Weights of a small transformer language model.
Size: 7 heads of 32, MLP 896 GELU.
Training: a variant of Adam for these matrices, 788M tokens, 6014 steps.
Each number is 128 + 24 x the weight over its row's rms, rounded and kept within 0 to 255. Layers, rows and columns count from 0. The size above them is the row's rms in percent of the matrix's.

# layer 4 attention query, 224x224, rms 0.0392, rows 148-159, columns 0-111
size [ 83  90  83  91  98  84  88  86  87  85  84  88]
[[107 143 150 117 110  93 142 123 169  82  94 161 163 152 140 113 125 109 159 145 108 129 109 132 131 144 151  93 166  81 160 101 109 134 112 117  65 135  94 125 105 156 145  86 130 136 132 122 128 169 128 165 136  51 109 162 143 112 112 132 147 111 175 134  95  96 140  95 105 110 119 104 140 116 144 139 123 140 148 123 119 113 109 102 133 128 106 166 118  95 147 103 159 134 117 178 135  93 159 153 130 135 148 133 166 145 102 116 182 131  92 135]
 [107 126  97 119 159 131 118 172 122 153 125  66 113  90 124 114 161 151  87 125 146 119 147 127 106  84 153 106 138 125 125 106  79 103 160 132 150 150 119 156 154 145 113 129 162 124 100 139 132 137 164 112 136 155 115 104 121 157 165 109 108 122  79 109 144 153 123 159 144  90 154 162 145 145 157 117 152 110  85 125 152 140 121 131 132 140 147 177  97 133 115 151 138 136 148 135 134 152  96 148  93 146 146 165 145 130 150 173 138 105 129 122]
 [121 107 115 128 138 104  98 150 154 128 105 152 113 104 132 139 125 130 104 105 142 137 118 119 167 150 104 135 147 168 120 121 135 123 146 137 167 165 142 120 150  98 162 124  86  99 144 169  39 166 111 123 104 130 121  96 140 155 117 133 161 114 128 176 149 125 137 137 143 152  81 130  89 189 106 170 127 144  78 148  85 117 129 104 138 130 168 137 150 131 101  91 140 150 146 116 120 134  93 131 147 130 186 127  96  98 114 140 131 169 118 120]
 [145 109 133 133 136 121 165 132 117 160 163 134 158  66 130 103 127 130 135  78 128 113 120 110 122 122 127 121 151 136 126 158 116 130 140  80 137 107 114 113 160  74 115 146 149 103 116 104 137 159 110 133 150 136 142 114 160 102 108 118 160  75 147 155 163 115 123 138 102 140 132 110 121 157 102 152 128 143 161 158  99 150 101  63 131 109 132  78  92 136 119 146 140 150 104 108 119 138 179 144 140 157 116  96 103 109 154 158 154 136 148 141]
 [123 126 133 110 153 116 114 160 165 102 120 121 176 152 126 159 144 117 132 133 110 122 123 109 111 116 127 124 107  76 116 160 118 132 170 126 135 120 141 125 158 122 124 141 115 153 148 117 141  98  92 147 134 146 113 142 102 152  99 152 151 133  94 138  80 123 133 107 117 135 145 128 102 117 139 109 122 114  83 140 152 139 168  81 159 104 133 120  87 149 130 113  81 156 105 153 137 143 149 172 130 106 158 131 140 147 164 159 118 135  89 130]
 [129 149  79 135 129 133  95 155 122 120 102 138 102 158 154 115 156 131  99 138 144 126 124 105 109 122  79 115 141 103 163 147 174 147 151 125 131 114 165 132 100 117 117 115 144 174 131 164 117 104 158 139 138 129  86 145  92 155 119 117  96 155 151 167 110 124 141  79 172 150 134  97 152  82 148 129 143 113  93 110 143 134 131 115 124  88 115 135  87 124 148  98 137 121 147 148 123 123 137 111 101 143 118 156 155 139 121 131 130 132 112  53]
 [146 123 147 116 131 110 123 104 104 132 125 104 126 111 146 120 159 127 127 105 162  92 100 137 148 122 175 119 163 106 195 114  87 126 121 145  95 116 141 102 115 182  95 113 124 142 114  89 123 136 135 149 157 181 105 119 119 120 135 130 116 143 107 126 100 111 119 111 124  97 129 162 137 123 145 124 124 138 162 102  92 143 109 135 143 130 137 149 125 137 187 100  96 137 134 128 133  97 151 129 148 146 129 100 181 125 116 121 116 153  88 151]
 [ 80 142 155 147 135 119 118 119 146 165 158 147 152 142 121 139 137 137 108  99 158 131 149 116 140 103  87 127 114 191  84 122 133 144 101 149 125 145  90 141 126 103 161 156 111 144 128 123 119 134  89 114 102 166 130 107 134 161 137 140 106 134 125 176 107 139 136 115 141 164 138 146 116 138 103 156 115 136 123 111 165 178 160 120 128 136 178 138 130 133 134 133 105 159 101 127 134 165 146 164 118 102 139 111 122 137 189 142 137  87 165 161]
 [115  84 101 122 112 119 121 146 125 177 120 116  96  97 120 117 133 136 123 133 148 119 126 122 101 142 158 108 122 141 154 145 127 126 128 167 159 151 117 138 107 123 101 104  85 134  80 119  75 188 133 124 128 146  81 120 115 133 169 117 132 104 119 149 144 151 140  97 135 101 141 160 140 144 134 122 187 124 108 136 150  99 135 139 178 153 144 112 161 144 125 116 145 125 140  99 134 158 114 181 158 168 145 115 130 102 163 154 144 133 147 173]
 [134 136  93 118 166 133 138 140 123 126 174 125 150 131 142  99 147 153  83 137 152 139 169 179 148 107 113 151 180  64 114 129 136 127 147  68 139 118 121 127 128 112  98 126 125 132 145 120 119  94 140 124 118 119 136 133 186 139 131 146 109 159 125  81 164 123 129 129 138 145 128 158 132 115 148 151 122 122 149 150 114 114 123 115  89 122 138  90 143 121 134 135 151  82 140 103 129 116 129 129 104 106  91 118 101 141 141  80 135 120 110 108]
 [147 180 122 114 145 173 118 124  97 149 168 103 127  94 136  94 149 126 126 137 145 106 144 160 145 141 122 149 114 166 142 144 105 134 157 158 153 153 134 133 113 121 115 136 124 116 118 117 142 152  89 116 141 151 168 137  89 139 118 164 151 138 100 128 132 146 117 106  72 124  90 154 140 126 115 107 157 125 171  98 162 146 104 135 116 124 120 105 137 111 108 157 124  91 160 105 140 131 141 108 131 187 113 101 132 118 111 163 147 148 136 159]
 [151 109 105 113 143 174 147 152 110 167 140 140 156 157 123 109 127 170 175  97 143 150 115 128 130 123 147 115 148 100 129 118 160  93 170 154 157 127 128 120 160 126 108 117 138 128 132 127 122 108 123 131 113 119 155 152 129 144 147 140 118 119 139  94 123 119 138 133  72 141 148  85 155 107 127 146 162 137 105  90 100 156 118 112 106  89 129  69  93 137 115 132 128 123 129 118 144 101 120 102 126 104 127 130  94 139 106 117 105 177 115 151]]
# layer 4 attention key, 224x224, rms 0.0354, rows 148-159, columns 0-111
size [ 89  97  87  98  98  90  90  87  92  94  90  92]
[[106 103  89 156 116 141 101 110  95  97 134 134 106 131 115  94 144 139 149 125 130  94 104  60 176 153 120  92 104 137 126 132 137  95 130 170 135 135 107 147 101  90 120 104 144 162 158  81 149 148 142 141 130 130 111 126 135 115 142  97  91 131 128 158 156 121 144  98 111 148 100 163 129 148 127 152 200 131 135 107 139 123 121  83 120 154 143  80 112 174 111 165 127 109 166 161 101 159 143 144 164 141 151 151  98 128 136 114 125 136 118 138]
 [133 126 125  92 119 151 132 169  96 134 146 137 159 128 114 139 100 132 136 151 136  89 134 161 118 130  99 139 166 126 135  89 107 109 136  90 125 149 107  92 147 159 163 146 140  68 155 107 159 154 122 152 131 131 196 134  95 147 113 185  96 143 127 151 147 154 130 137 173 152 134 119 132 138 102 128 152 139 122 178 167 124 141 136 143 111  83  70 148 105 123 117 134 136 133 144 119 132 138 139 165  99 149 122 143 121 120 151 113 137 132 136]
 [104 153 126 119 158 119 133 122 150 132 139 140 136 132 120 127 115 115  79 118 127 134 156 129 146  99 113 154 129 117 140 123 132 169  77 103  99 139 107 128  49  99 175 137 183 171 127 128 151 124 104  67 135 148 130 115 178 106  74 129 159 153 143 109 103 140 115 127 119 152 145 167 154 146 101 133 111  85 124 105 128 149 110  78  66 120 116 124 144 149 129 125  97 134 156 129 115  91 110 121 122 132 159 174 120 119 124 184 128 115 148 108]
 [119 145 120 117 134 150 113 108 128 149 131 108 128 156 120 105 130 125 191 145 152 148 112 132 125  96 158 130 101  91 168 132 131 157 140 162 129  99 128 113 117  81 136 107  89 144  95 131 131 113 130 169 113 121 117 167 134 119  97 145 124 129 105  71 112 118 124 154 177 110 113 138 108 116 124 145 132 119 103 123 164 152 151 156 101 130 139 165 141 149 131 158 117 105 140 154 123 108 124 165 112 146 164 135 135 126 101 168 108 117 130 131]
 [143 145 122 109 130 142 130 113 115 137 118 112  79 185 166 146 103 123 193 122 132 117 189 107 119 122 136  92  97 110 137 104 123 177 139 131 105 154 201 115 135 151 116 151 184 142 134  91 130 114 111  74 152 112 105 146 141 111  98 149 169 147 160  99 101 112 134 132 138 134 149 125 147 176 129 108 129 154  97 110  98 131 138 120 128 147  89 171 102 113 105 143 134 123 107 168 164 142 137 141 121  80 111 119 147 106 120 164 131 111 191 148]
 [116 125 110 145 138 131 125 145 128 119 143 107 102  96 113 167 109 138 126 144  82 100 138 124 128 152 142 120 113 117 137 151 135 108 106 114 125 159 136 125 101 156 103 109 135 144 114 120 147 143 143 165 145 158 121 103 126 159 140 127 104 118 172 135 133 156 104 106 112 155 120 146 162 134 147 102 169 106 130 148 184  78 120 104  87 125 120 148  98 139  99 112 144 144 149 134 139 115 161 139 124  62 102 118  88 137 159  85 138  90  97 160]
 [114  56 142 180  96 139  70 142 125 123 126 141 127 109 131 163 152 134 139 169 119 120 138  87 160 165  98 142 152 111 123  91 142  97 121 137 139 113 136 126 140 118 146 116 161 135 153 113 168 114 108 174 137 124 133 116 101  88 103 106 139 135 150 143 164 125  84 133 110 181 140 121 114 184 120 163 149 148  97 144 116 138 147  93 148 122 143 148 154 160 157 166 113 153 119 146 125 150 114 140 151 118 156 131 133 124 153 132 145 113  93 122]
 [122 156 111 128 157 158 122 126 115 130 168 134 109 135 136 167 114 131 167 115 128 147 165 142 144 104 124 134 127 141 155 111 112 135 141 108 132 113 152 123 128 142  94 130 167 116 104 144 139  92  97  67 105 160  91 164 137 109 118 148 166 144 134 137 120 117 114 181 172 132 116  95 121 143 115  86 131 170 106 145 133 129 150 131 173  96  70 131 147 112 165 131 142 107 121 135 151 138 105  95 134 133 111 125 165  94 100 166 150 109 114 125]
 [138 159 112 124 158 115  97 146  84 105 136 157 123 127 118 128 109 131 104 150 145 102 143 125 169 105  94 168 180 127 129 111 104 107  98 106 119 142 128 110 101 110 148 156 142 161 163 142 146 113 128 167 132 115 195  97 128 154  85 117 129 104 107 116 125 168  87 149 121 126 119 189 110 126 128  79 139 105 112 170 131 118 106  73 139 127 120  70 160  80 147 135 115 106 128 190 111 129 136 108 121 110 156 160 151 109 152 135 100 126 156 151]
 [101 131 117 151 128  95 106 135 144 107 108  99 132 141 144 155 153 150 172 105 132  83 127  97 115 114 147 133 119 130 134 135 138 137 119 122 152 148 125  85 177 133 189 116  78 121 148 113 134 151 130 164 134  87 135 120 110 113 137 152 134 145 128  69 112 145 125 132 145 146 125 112 122 174 130 127  89 155  83 115 123 142 133 172 175  97 122 143 124  93  98  96 132 159 118 113 162 125 135 176 175 142 132  90 118 135 119 145 103 116 183 148]
 [135 110 167  86 124 141 132 142  96 194 121 100 142 105 142 127 153 145 105 102 127 127 147 158  88 121 127 149 163 121 126 126 132 135 159 148 137 119 157 123 157 164 150 146  88 110 150 146 143  80 111 111 110 120 132 112  99 114 135 147 162 134 127  91 119  86 128  96 111 109 126 147 102 119 118 127 104 114  99 127 112 146 145 132 159 117 191 129 159 106 145 112 111 107 125 135 108 127 171 128 104 114 187 108 194 169 128 164  99 125 115 147]
 [169 117 135 139 146 100  75 185 100 150  94 100 154 129  77 129 161 109 128 114 127 140 159 107 169 146 146 134 156 145 117 158 138 135 117 138 158 122 140 106 177 142 143 137 130 131 132 124 135 142 150 138  99 135 142 121  95 134 126 132 109 132 110 155  95 139 118 191 163  80  91 166 110 157  91 157 137 208 139 110 121 150 128 150 162 121  99 114 123 124  93 145 160 142 130  63 146 141 129 114 131 136 120 127 104 147 122 143 112 123 126 146]]
# layer 4 attention value, 224x224, rms 0.0221, rows 128-146, columns 0-111
size [ 99  91  88  84  88  90  90  94  81  84  95  96  91  90  87  97  92  79  86]
[[113 128 129 125 146 153 125 132 140 134 120 160 146 190 105 115 142  77 145 102 186 140 140 135 139 120 138 133 104 121 135 156 100 102 132 129  95 139 114  70 133 114 109 136 141 128 111 105 137 133  63 106 106 181 147 160 122 120 116 155 125 144 133 113  91 138 118 143 132 123 149  92 134 101 118 110 112 111 158 130 199 164 100 140 113 113 105  81  74 129 205 119 140 135 140 143 115  74 130 118  93 104 108 128 116 149 163 121 124 133 140 141]
 [121 103 131 102 141 150 169  83 120 156 142 107 125 140 132 123 163 131 113 135 174 140 125 104  89 100 165 106 135 135  65 141 162 149 120 131 106 160 129 162 117 132 160 133 123 136 133 123 142 138 130 129 165  94 157 123 149 138 102 143 126 100 129 117 135 135 144 167 115 130 145  79 138 114 106  87 100 113 103 101 130 152  39 160 145 152 153 118 146 160 162 149 134 121 117 166 123 135 165 147  77 120 149  74 118 134 160 145 106 141 120 163]
 [126 129 172 123 118 134  95 123 145 113 104 140 151 119 155 129 148  97 116 163 123 142 156 151 142 128 182 109 141 133 121 105 140 168 153 109 113 106 119 168 107 150 144 127  86 149 152  92 110 155 150 102 120  80 155  98 128  96 129 140  98 121 156 138 137  96 126 120 130 164 110 119 136 123 127 107  96 133 114 144 103 174 115 141 104  72 130 191 160 143 136 143 123  75 115 128 149 154 106 128 118 151 123 132 152 132 142 141 158 111 122 157]
 [121  97 124 105 143 171 146 136  97 130 142  94 128 103 100 114 108 123 117  88 102 113 100 144 137 117 150 152 118  74 136 111 124 136 108 107 148 156 123 104 111  92 149 105  92  93  79 167 125 141 136 127 139  92 159 164 105 168 135 115 135 162 139 113 135 135 155 111 109 148 117  99 119 125 146 155 130 147 107 104 126 139 157 161 143 153 126 125 151 129 132 147 141 145 110 168 146 118 127 129 101 110 151 105 150 155 168  93 103 107 154 147]
 [146 115 142  90 124 139 155 142 164  99 143 130 130 116 135 151 121 159 106 102 131 143 149 171 161 124 147 146 137 139 157 112  88  81 152 106 143 136 149 107 155 104 114 100 143  86 122 143 107 131  90 117 130  98 127 121 145 128  86 115 182 158 153 171 166 142 159 115 123 101 131  67 122 107 131 182  84 106 104 158 150 160 127 195 115 139 113 162 120 140 178 136 127 151  70  99 111 100  82 140 105  84 151 148 140 127 114 117 111 118 114 136]
 [124 133 154 119 143 149 139 103 177 157 139  99 122 163 107 112 155 167 111 101 129 136 134 100 104 114 166 138 144 154 110 115 166 110 143  88 143  93 123 135 168 134 146 164 127 156  98 141 118 107 146 125 152 127 181 154 151 110 134 111 130 121 124 128 110 114 104 147 104 106  93  88 126 166 141 107 100 136 119  94 132 152 142 118 127 114 167 144 132 102 114 127 147 134  78 147 127 138  62 102  99 148 129 134 140 128 145 107 145 114 146 149]
 [160 111 161 139 117 163 121 130 122 148 126 130 124 136 113 113 123 123 178 105  91 189 144 102 140 130 156 114  58  67 118 169 159 159 135 128 101 147 130  78 111 122  97 160 140 123 120 131 117 134 108 121 150  76 174 118  96 158 155 115 114 139 157 109 102 147 145 140 165 161 133 188 143 163 136 133 152 147  91 104  69 150 172 139 106 144 101 100 113 119 125 135 141 147 118 100 112 116 137 120 136 143 137  75 145 145 148 142 146 132 129 163]
 [130 125  86 113 139 124 129 133 138 153 155 127 142 147 112 100 128 166 161  80 167 101 111  79 155 155 150 116  95 140 136 114 149 129 160 178 125 113 131 170 133 145 130 167 112 142 145 129  98 132 117 121 155  90 125 125 118  78 160 152  92 122 134  89 108 115 137 103 130 117 110 148 124 170 108 149 165 124  95 167  89 124 123 100 118 154 156 131 153 158 133 145 130  97 170 124 129 162  85 137 171 128 133 145 144 138 109 141 135 142 141 108]
 [118  93  80 160 129 179 120 130 138 123 108 155 138 103 146  97 151 138  91 145 122 149 107 129 134 119  95 139 177 123 146 125 122 113  88  99 104 117 121 153 184 122 107 144 139 151 168 101 131 148 113 111  97 123 108 133 143 101 115  96 143 152 110 127 156 119 140 133 136 124 178 164 112  96 151 123 162 142 142 136 217 102  95  66 152 112 114 164 121 133 120 118 144 123 141 127 125 136 120 158 119  90 121 113 120 109 154 110 165 120 112 166]
 [146  78 183 135 132 135  99 115 171 144 143 105  95 125 102 166  83 122 167 128 114 126 102 152 140 138 141 151 137 139 148 132 131 121 168 108 136  94 144 149 128 105 155 135 107 126 151 170 133 110  75 123 152 117 112 171 154 159 151 135 151 150 149  99 174 180 117 121 157 118 121 132 161 142 154 105 128 130 105 114 136 106 153 116 110  99 105 127  90 153 148  85 113  79  84 169 120 101 113  99 120 102 151 124 143 113 144 118 143 149 134 175]
 [122 154 101  98 130 124 159 133 112 132 112 159 169 114 128  95 108 105  91 144 124 155 119 117 129 189 126  91  68 135 115 105 140 135 184 130 167  99 112 177 141 145 143 118 180 142 144  85 188 151  88 139 106  68  96 128 104 159 129 144  81 135  98 137 113 119 124 113 154 153 145 134 156 141 128 155 126 137 129 105 103 107 132  64 163 146 158 132 127 149 116 172 134 136 127 100 147 129  94  93 175 142 116 140 136 117 149 126 126 152 151 117]
 [137 143 136  97 127 110 142 143 100 108 141 119 102 143 121 141 158 145  95  94  82 163 136 151 149 117 138 166 136 112 107 121 173 131 159  88  87  98 118 127 106  97 141 129 119 127 149 112  93 107 144 126 139 167 103 129 126 118 149 146 124 140 177 157 121 105 109 107 143 121 130 163 123  95 105  96 109 149 106 128 121 129 162 142 136 152 140 123 131 143 105 120 129 165 159  70  99 143 183 175 158 156 149 108 152  98 122 107 107 126 155 124]
 [ 99 148  90 167 121 125 136 114 151 134 107 110 113 127 136 156 109 185 153 160 171 105 138 113 107 118  73 114  57 153 106 103 133 119 142 137 119 127  90 158 116 155 131 145 134 136 144 140 103  98  97 112 134 136 116 119 148 186 147 142 144 137 124 165 103 121 143 122 115  86  89 179 143 143 135 137 104 124 114 123 148 123 185 161 150  87 158 128  97 132  99 137 119 122 110 128 153 135 134 123 103 137 119 148 133 139  97 119  94  74 187 112]
 [120 109 147 167 116 134 124 140 139 107 139 125 162 129  95 146 163 122 145 173 171 121  89 136 114 108 121 111 161 151 179 121 177 115 109 159 143 161 124 163  79 159 109 160 109 117 117 135 138 156  90 134 108  87 100 159 135 106 148  89 113  99 128 128 142 144 122  96 132 129 151 119 138 136 134  83 107  99 112 132 127 161 134 144 111 154  96 176 136 129 136 129 156 138 184 157 127 120 143 138 140 132 145 142 111 129 146 125 149 113 122 173]
 [148 144 105 130 142 175 145 127 156 111 119 111 125 144 109  98 121 141 194 129 138 117 108 148  99 166  90 123 106 111 150  97 141 134 148 139 106 114 136 148  86 110 119 124 133 111 140 141 128 163 123  84 119  95 151 119 134 130 125 137 154 144 145 126 104  85 118 143 110 146 139 155 125 154 158 148 109 119 157 177 128 158 113 132  97 104 126 109  64 115 110 132 136 170 166  94 113 108  95 149 108 120 115 140 190 144 105 141 159  62 163  87]
 [122 125 106 106 115 157  94 142 151 173 115 127 149 170 129  99  96 128 150 120 113 122 158 155 104 121 133 141 146  75 131 126 162  87 100  80  89  84  94 129  76 182 100 104 132 125 149 130 157 149 120 121 133 141  56 134 178 128  91 149 118 134 115 142 168 121 125 143 148 133 147 163 111  95 112 144  99 149 150 134  95 114 107 110 155 116  97 141 100 122 135 141 147  95  78 162 124 112  85 142 144 140 137 133 143 127 131 116  96 127 115 112]
 [144 140 125 130 136 114 170 125  91 110  75 141 129 125 106 120 143  96 131 154  97 118 151 149 174  79  89 121 137 102 124  91 108 114 123 106 117 122 118 110 128 121 116 139 141 129 132  76 152 151 162 106 104 177 155 129  73 154 151 174 112 146 131 132 121 122 156 159 128 103 136 133 152  71 123 134 137 123 126 155 119 131 118  77 174 166 129 120 151 121 141 102  98 119 165 114 109 101  90 121 123 109 140 158 141 139 116 121 122 118  97  78]
 [125 100 102 125 115 100 120 129 141 121  89 142  97 144 130 150 147 128  96 192  93 157 151 156 170 119 116 111 161  98 119 141 117 160 105  87 114 144 108 153 150 166 121 144 141 119 132 119 126  97 126 114 127 130  75 129 111 144 128 138 107  96 144  89 137 144 149  93 151 123 166 138 164 120 101 191 186 113 166 104 141 102 159 130 103 112 147 145  68 133 163  91 132 145 132 102 139 177 134  99 154 143  86 138 123  98 131 123 130 144 149 114]
 [143  99 153 144 124 113 182  92 157 135 176 158 150 136 115 110 133 175 128  83 134 147 127 117 121  87 121 158 142  81 141 124 128 107 115 116 126 118 143 138 133 158 118 134  94 139 130 114 133 142 140 140 131 127 130 152 144 126  95 145 100 126 119  78 107 145 123 111  95 126 159  51 123 104 152 144 146  88 134 147 167 158 132 156  94 166 144 119 145 117 160 135 139 134 138 152 147 107  91 166 136  88 111  71 120 140 126 117 122 171  94 122]]
# layer 4 attention output (transposed), 224x224, rms 0.053, rows 128-146, columns 0-111
size [ 98  81  90  83  92  82  98  92  78  88 104  98  88  96  86  96 101  70  88]
[[ 98 152 167 116 107 146 136 113 136 119 151 122 126  92 194 143 154 113 151 126 105 113 120 143 137 107  96 148 103 128 101 131 153  86 130 154 109  97 115 146  94 132 156 127 130 116  76 130 120 112 140 127 120 159  72 161  85 172 124 118  87 109 142 103 104 111 102 128 156 156 151 120 137 137 119 143 169 143 118 120 144 146 125 155 136 108 146 147 143 128 145 117 123 110 104 133 125 112 124 144 149 143 134 130 128 109 151 174 117 121 168 170]
 [133 161 133 104 170 146  90 133 150 104 116 158  87 134 141 141 143 103 128 134  90 108 101 137 118 151  82 149 161  88 174  94 141 133 182 105 151 116 152 119 138 120 132 128 150 112 122 124 146 114 149 139 139 136 102 185 106 100 119 109  93  95 142 128 133 128 143 129 156 149 139 119 136  97 161 152 137  84 108 108 153  94 128 145 114 118 117 179 154 103 109 109 118 116  82 146 116 133 114 144 135 114 139 160 161 163 124 164  92 107 144 103]
 [136  70 130 157 142 133 125 143 114 113 116 137 139 161  55 122 125 155 165 170 123 130 103 149 130 156 119 179 186 166 109 118 149 148 126  80 146 132 123  81 151  95 124 108 127 131 130 169 138 111 133 141 131 116 168 122 116 130 133 138 147 158 140 130 157 117 170 141 143 125 127  78 117 165 134 169 133 175 151 120 113 134 137  92 125 122 189 109 103 152 110 133 110 113 110 139 171 153 114 103 143 128 115 144  96 146 141 146 123  97 152  63]
 [152 124 136  87 155 122 121 114 146 110 127 123 107 101 155 132 125  86 114 130 137 120 143 121 107 156 124 173 101 112 162 115 141 158 114 115 180 136 134 147  97 145 134 151 101 124 154 108 110 123 146 139 141 130 119 119 126 140 115 143 116 126 117 156 124 109 141 120  97 135 141 161 144 143 144 101 140  77  91 128 144  86 163 161 102 122 107 161 126 136 154  70 134 137  96 134  79 141 110 128 137 122  93 132 180 142 116 169 127 114 134 110]
 [ 96 111 161 128 124 138 109 130  93 141 150  71 128 105 176 133 143 133 105 139 134 127 122 111 119 134 116 148 112 127 119 129 135 148 150 127 110 132 148 155 136 138 115 130 120 126 101 128  96 136 162 108 154 115 139  93  94 124 130  88 111  83  74 145 106 133 146 116 134 114 154 116 159 170 200 104 137 143 134 125 108 142 175  80 159  90  87 137  98 168 137 107 160 156 140 109 114  97 171 112 144  86 115 127 167 158 204 119  99 152 171 109]
 [133 130 127 152 147 123 153 118 139 114 144 149 103 110 182 119 163 114 125 173 132 118 122  99 117 155  78 144 110  93 146 108  85 131 135  86 147 140 196 136 154  96 149 125 141 120 151 139 169 122 132 120 156 136 123 130 112 121 140 117 128 124 147 123 130 136 133 128 115 114 124 126 143 131 141 154 115 136  44 116 130 105 133 142 131 122 139 140  99 112 103  98 130 158 112 128 138 160 131 136 167  96 100 142 152 134  72 144 111 113 121 103]
 [101 110 108 132 137 111 167  93 149 109  96 206 107 132  85 108  84 130 138 133 112 169 125  98 176 153 140 198 121 122 163 111 141 109 121 121  83 108 123 150 111 169 112 112 122 115 141 122  89 117 149 142 120 161 135 135 124 169 104 184 128 150 152 125 145 114 104  75  90 127 112 144 132 119 114 117 152 160 162 104 119 112 113 155 107 118  92 176 136 119 122 147 112 119 141 133 112 158 115 120 139 152 115 133 146 138 159 129 122 143 150 164]
 [127 129  99 146 160 118 133 102 115 103 133 161 130 115 136 117  98 122 158 140 105  79 100 106  92 169 120 118 163 111 131 134 146 128 180 110 157 158 155 143 164  66  69 124 144 147 151 178 125 128 152 131 160 128 171 149 138 103 130 140 134 160 148 144 129 114 157 169 132 171 120 124 155 108 123 155 108 111 100 144 140  83 115 147 121 111 148 129 108  98 104 162 130  90  83 153  95 137 164  97 105 112  93 138  93 125 102 113 128 100 134 101]
 [115 136 115 101 144 163 129 144 142 134 116 119  87 157 165 145 115 109 124 135 170 117 162 158 100 121 116 133 121 163 146 148 107  84 109  80 120  91  96 130  94 119 148 153 142 134 103 118 120 111 129 131 125 156 152  41  96 128 147 113 116 207 125  72 125 168 111 141 122 139 102  93 124 192 114 128 147 149 120 159  97 101 150 135 116 205 112  69 120 103 147 121 130 129 115 121 146 126 157 155 127 124 135 126 139 143  91 120 141 140 161 129]
 [133 133 112 101 138 153 151 163 122 122 145 152 102 132 135 100  62 152 147 149 172 165 117  87 117 114 137 152 152 154 114 138 126 148 157 130 123 155  99 112 137 185 140  85 116 119  88  91 107 165 129 132 153 121 125 123  91 107 134 155 111 131 129  93 115 177 119 118 111 125  72 178 125 115 126 150 149 170 101 140 111 108 166 108 120 139 144 158 125 152 162 160 120 116 146 134 100 109 162 126 147 119 159 169 147 145 111 126 138 155 144 152]
 [147  96 108 130 132 129 120 146  98 131 146  78 139 120 104 117 115 111 145 148 116  88 139 151 111 146 130 111 135 147 109 159 134 125 161 112 174 141 188 114 121 107  77 139 136 140 163 115 121 141  96 124 140 116 124 132 152 120 114 143  87 177 154 100 177 152 124 134 118 152 142 115 189 137 114 131 122 137  92 166 121 118 102 165 133 138 137 158 108 105  98 161 149  91 108 143 120 139 137 106 104 102  96 107 124 163  87 125 157 121  86 126]
 [103 153 132 161 125  93  99 115 138 135 104 136 115 145 113 131 119 105 112 120 144 169 130 141 156 139 131 145 156 140 139  97 115 147  77 117  97 123 121 117 113 152 138 104 129 135 107 169 117 157 135 115 140 181  91 105 161 135 134 154 146 133  97 139 113 148 108 131  97 103 104 142 122 137 120 139 109 149 153 120 114 138 110 107 120 169 130 163 147 101 107 130 102 155 132 103 118 142 149 171 127 126 106 161 122 126 129 149 167  86 128 153]
 [144 142 155 164 126  79 103 115  93  72 168 105 186 135 156 111 118 101 148 137 134 140 105 115 110 127 146 131 141 139 120 142 112 145 155 123 161 134 143 130 150  90 132 125 107 137 141 184 126 131 128 148 171 124 125 136 149 139 118 105 138 119 111 130 158  90 133 138 162 154 106 105 112 151 145 147 117 149 143 133 152 180 119 114 137 150 144 119  90 106 140 134 169 140  80 107 128 106 171 128 118 110 146 143 111  91 162 112 146 135 105 101]
 [104 123 138 127 124 128 115 125 181 166 131 148 127 171 121 180 139 134 160 124 112  93 130 118 186 107 158 113 128 128 113 130 103  96 169 135 140  94 134  90 147 125 111 107 117 141 106 135 138 103 128 124  91 130 143 119  86 144 130 129 123 120 128  71 132 125 161 151 131 122 131 140 125 101 195 168  96 133  83 133 134 142 112 124 127 171 148  90 148 142 133 159 150 116  94 121 153 115 152 107 152 120 135  90 182 160 118 107 113 138 131 124]
 [148 119 127 129 130  97 138 118 110 112 151 103 159 144 151 152 139 147 127 132  86 141 141 100 170 102 103 139 149 100 111 161 125 102 121 140 151 128 126 131 170  68 112 136 116 135 160 130 156 112 114 132  93 125  89 146 160 112 177 151  96  98 139 123 149 130 135 109 164 135 117 105 192 128 139 181 117 129 103 112 158 129 103  96 127 116 117 109 142 127 104 130 144 118 125 176 133 135 123 100 117 114 118 146  88 108 120 112 147 104  88 104]
 [141 114 104 127 102  91 117 146  97 158 122 111 109  98 100 140  95 121 126 115 113  97 157 156  85 166 109 123 149 120 173 129 156 120 112 104  94 115 137 133  87 127 183 120 146 153 111 131 130 116 145 144  93 135 102  95 136 114 114 145 126 158 150 107 188 162 100 110 112 170 128 101 144 129  88 131 142 168 138 115 143 107 134 132 178 110 176 128 114 151 101 152 136 156 111  78 136 130 170 103 118 142  66 128 148 132 150  58 118 128 173 167]
 [142 128 154 138 159 175 126 153  62 145 188  86 131 102 113 124 127  95 124 149 131 196 117 111 147 118 161 108 170 151 159 126 133 160  72 155 127 101 120 134 131 119 155 151 144 106 103 116 127 164 117 156 155 127 104  76 146 150 113 105 142 141  73 132 118 138  78 144 187 121 123 102 108 137 127 137 119 141 159 110 154 134 136 108 106  84  97 111 147 154 119 141  94 142 192 131 134  81 147 174 102  77 149 131 116 157 123 154 140 118 105 167]
 [122  93 126 122  95 108 129 138 114 155 159 144 133 149 128 113  94 145 170 129 162 179  98 140 138 124 151 150 152 147 119 167 112 124  96 126 111 158  96 146 165 134 108  98 135 117 125 114 147 148 122 160 133 109 128 115 135 164 138 110 173 159 119 116 105 156 134  94 107 113 140 154 132 125 120 118 108 147 153 135 141 152 130 135 110 155 124 106 173 125 126 167 104 144 149 104 176 127 127 101 125 132 165 139 123 120 153 101 133 165 117 140]
 [103 185 146 115 138 130 109 169 111 122  98 158  79 138 104 130 111 125 117 139 125 130 143 130  84 123 122 138 115 107 163  77 125 122 147 182  81 140 145 153 131 107 157 120 126 162  77 114 106 112 125 118 151 172  95 120  78 105 124 109 151 124 115  91 115 170 144 168  85 110 150 163 102 140 123 132  98 117  64  90 113 125 163 115 129 104 112 139 148 145 147  95 133 121 157 119 176 111 144 160 120 117 147 123 183 164  86 144  90 139 131 138]]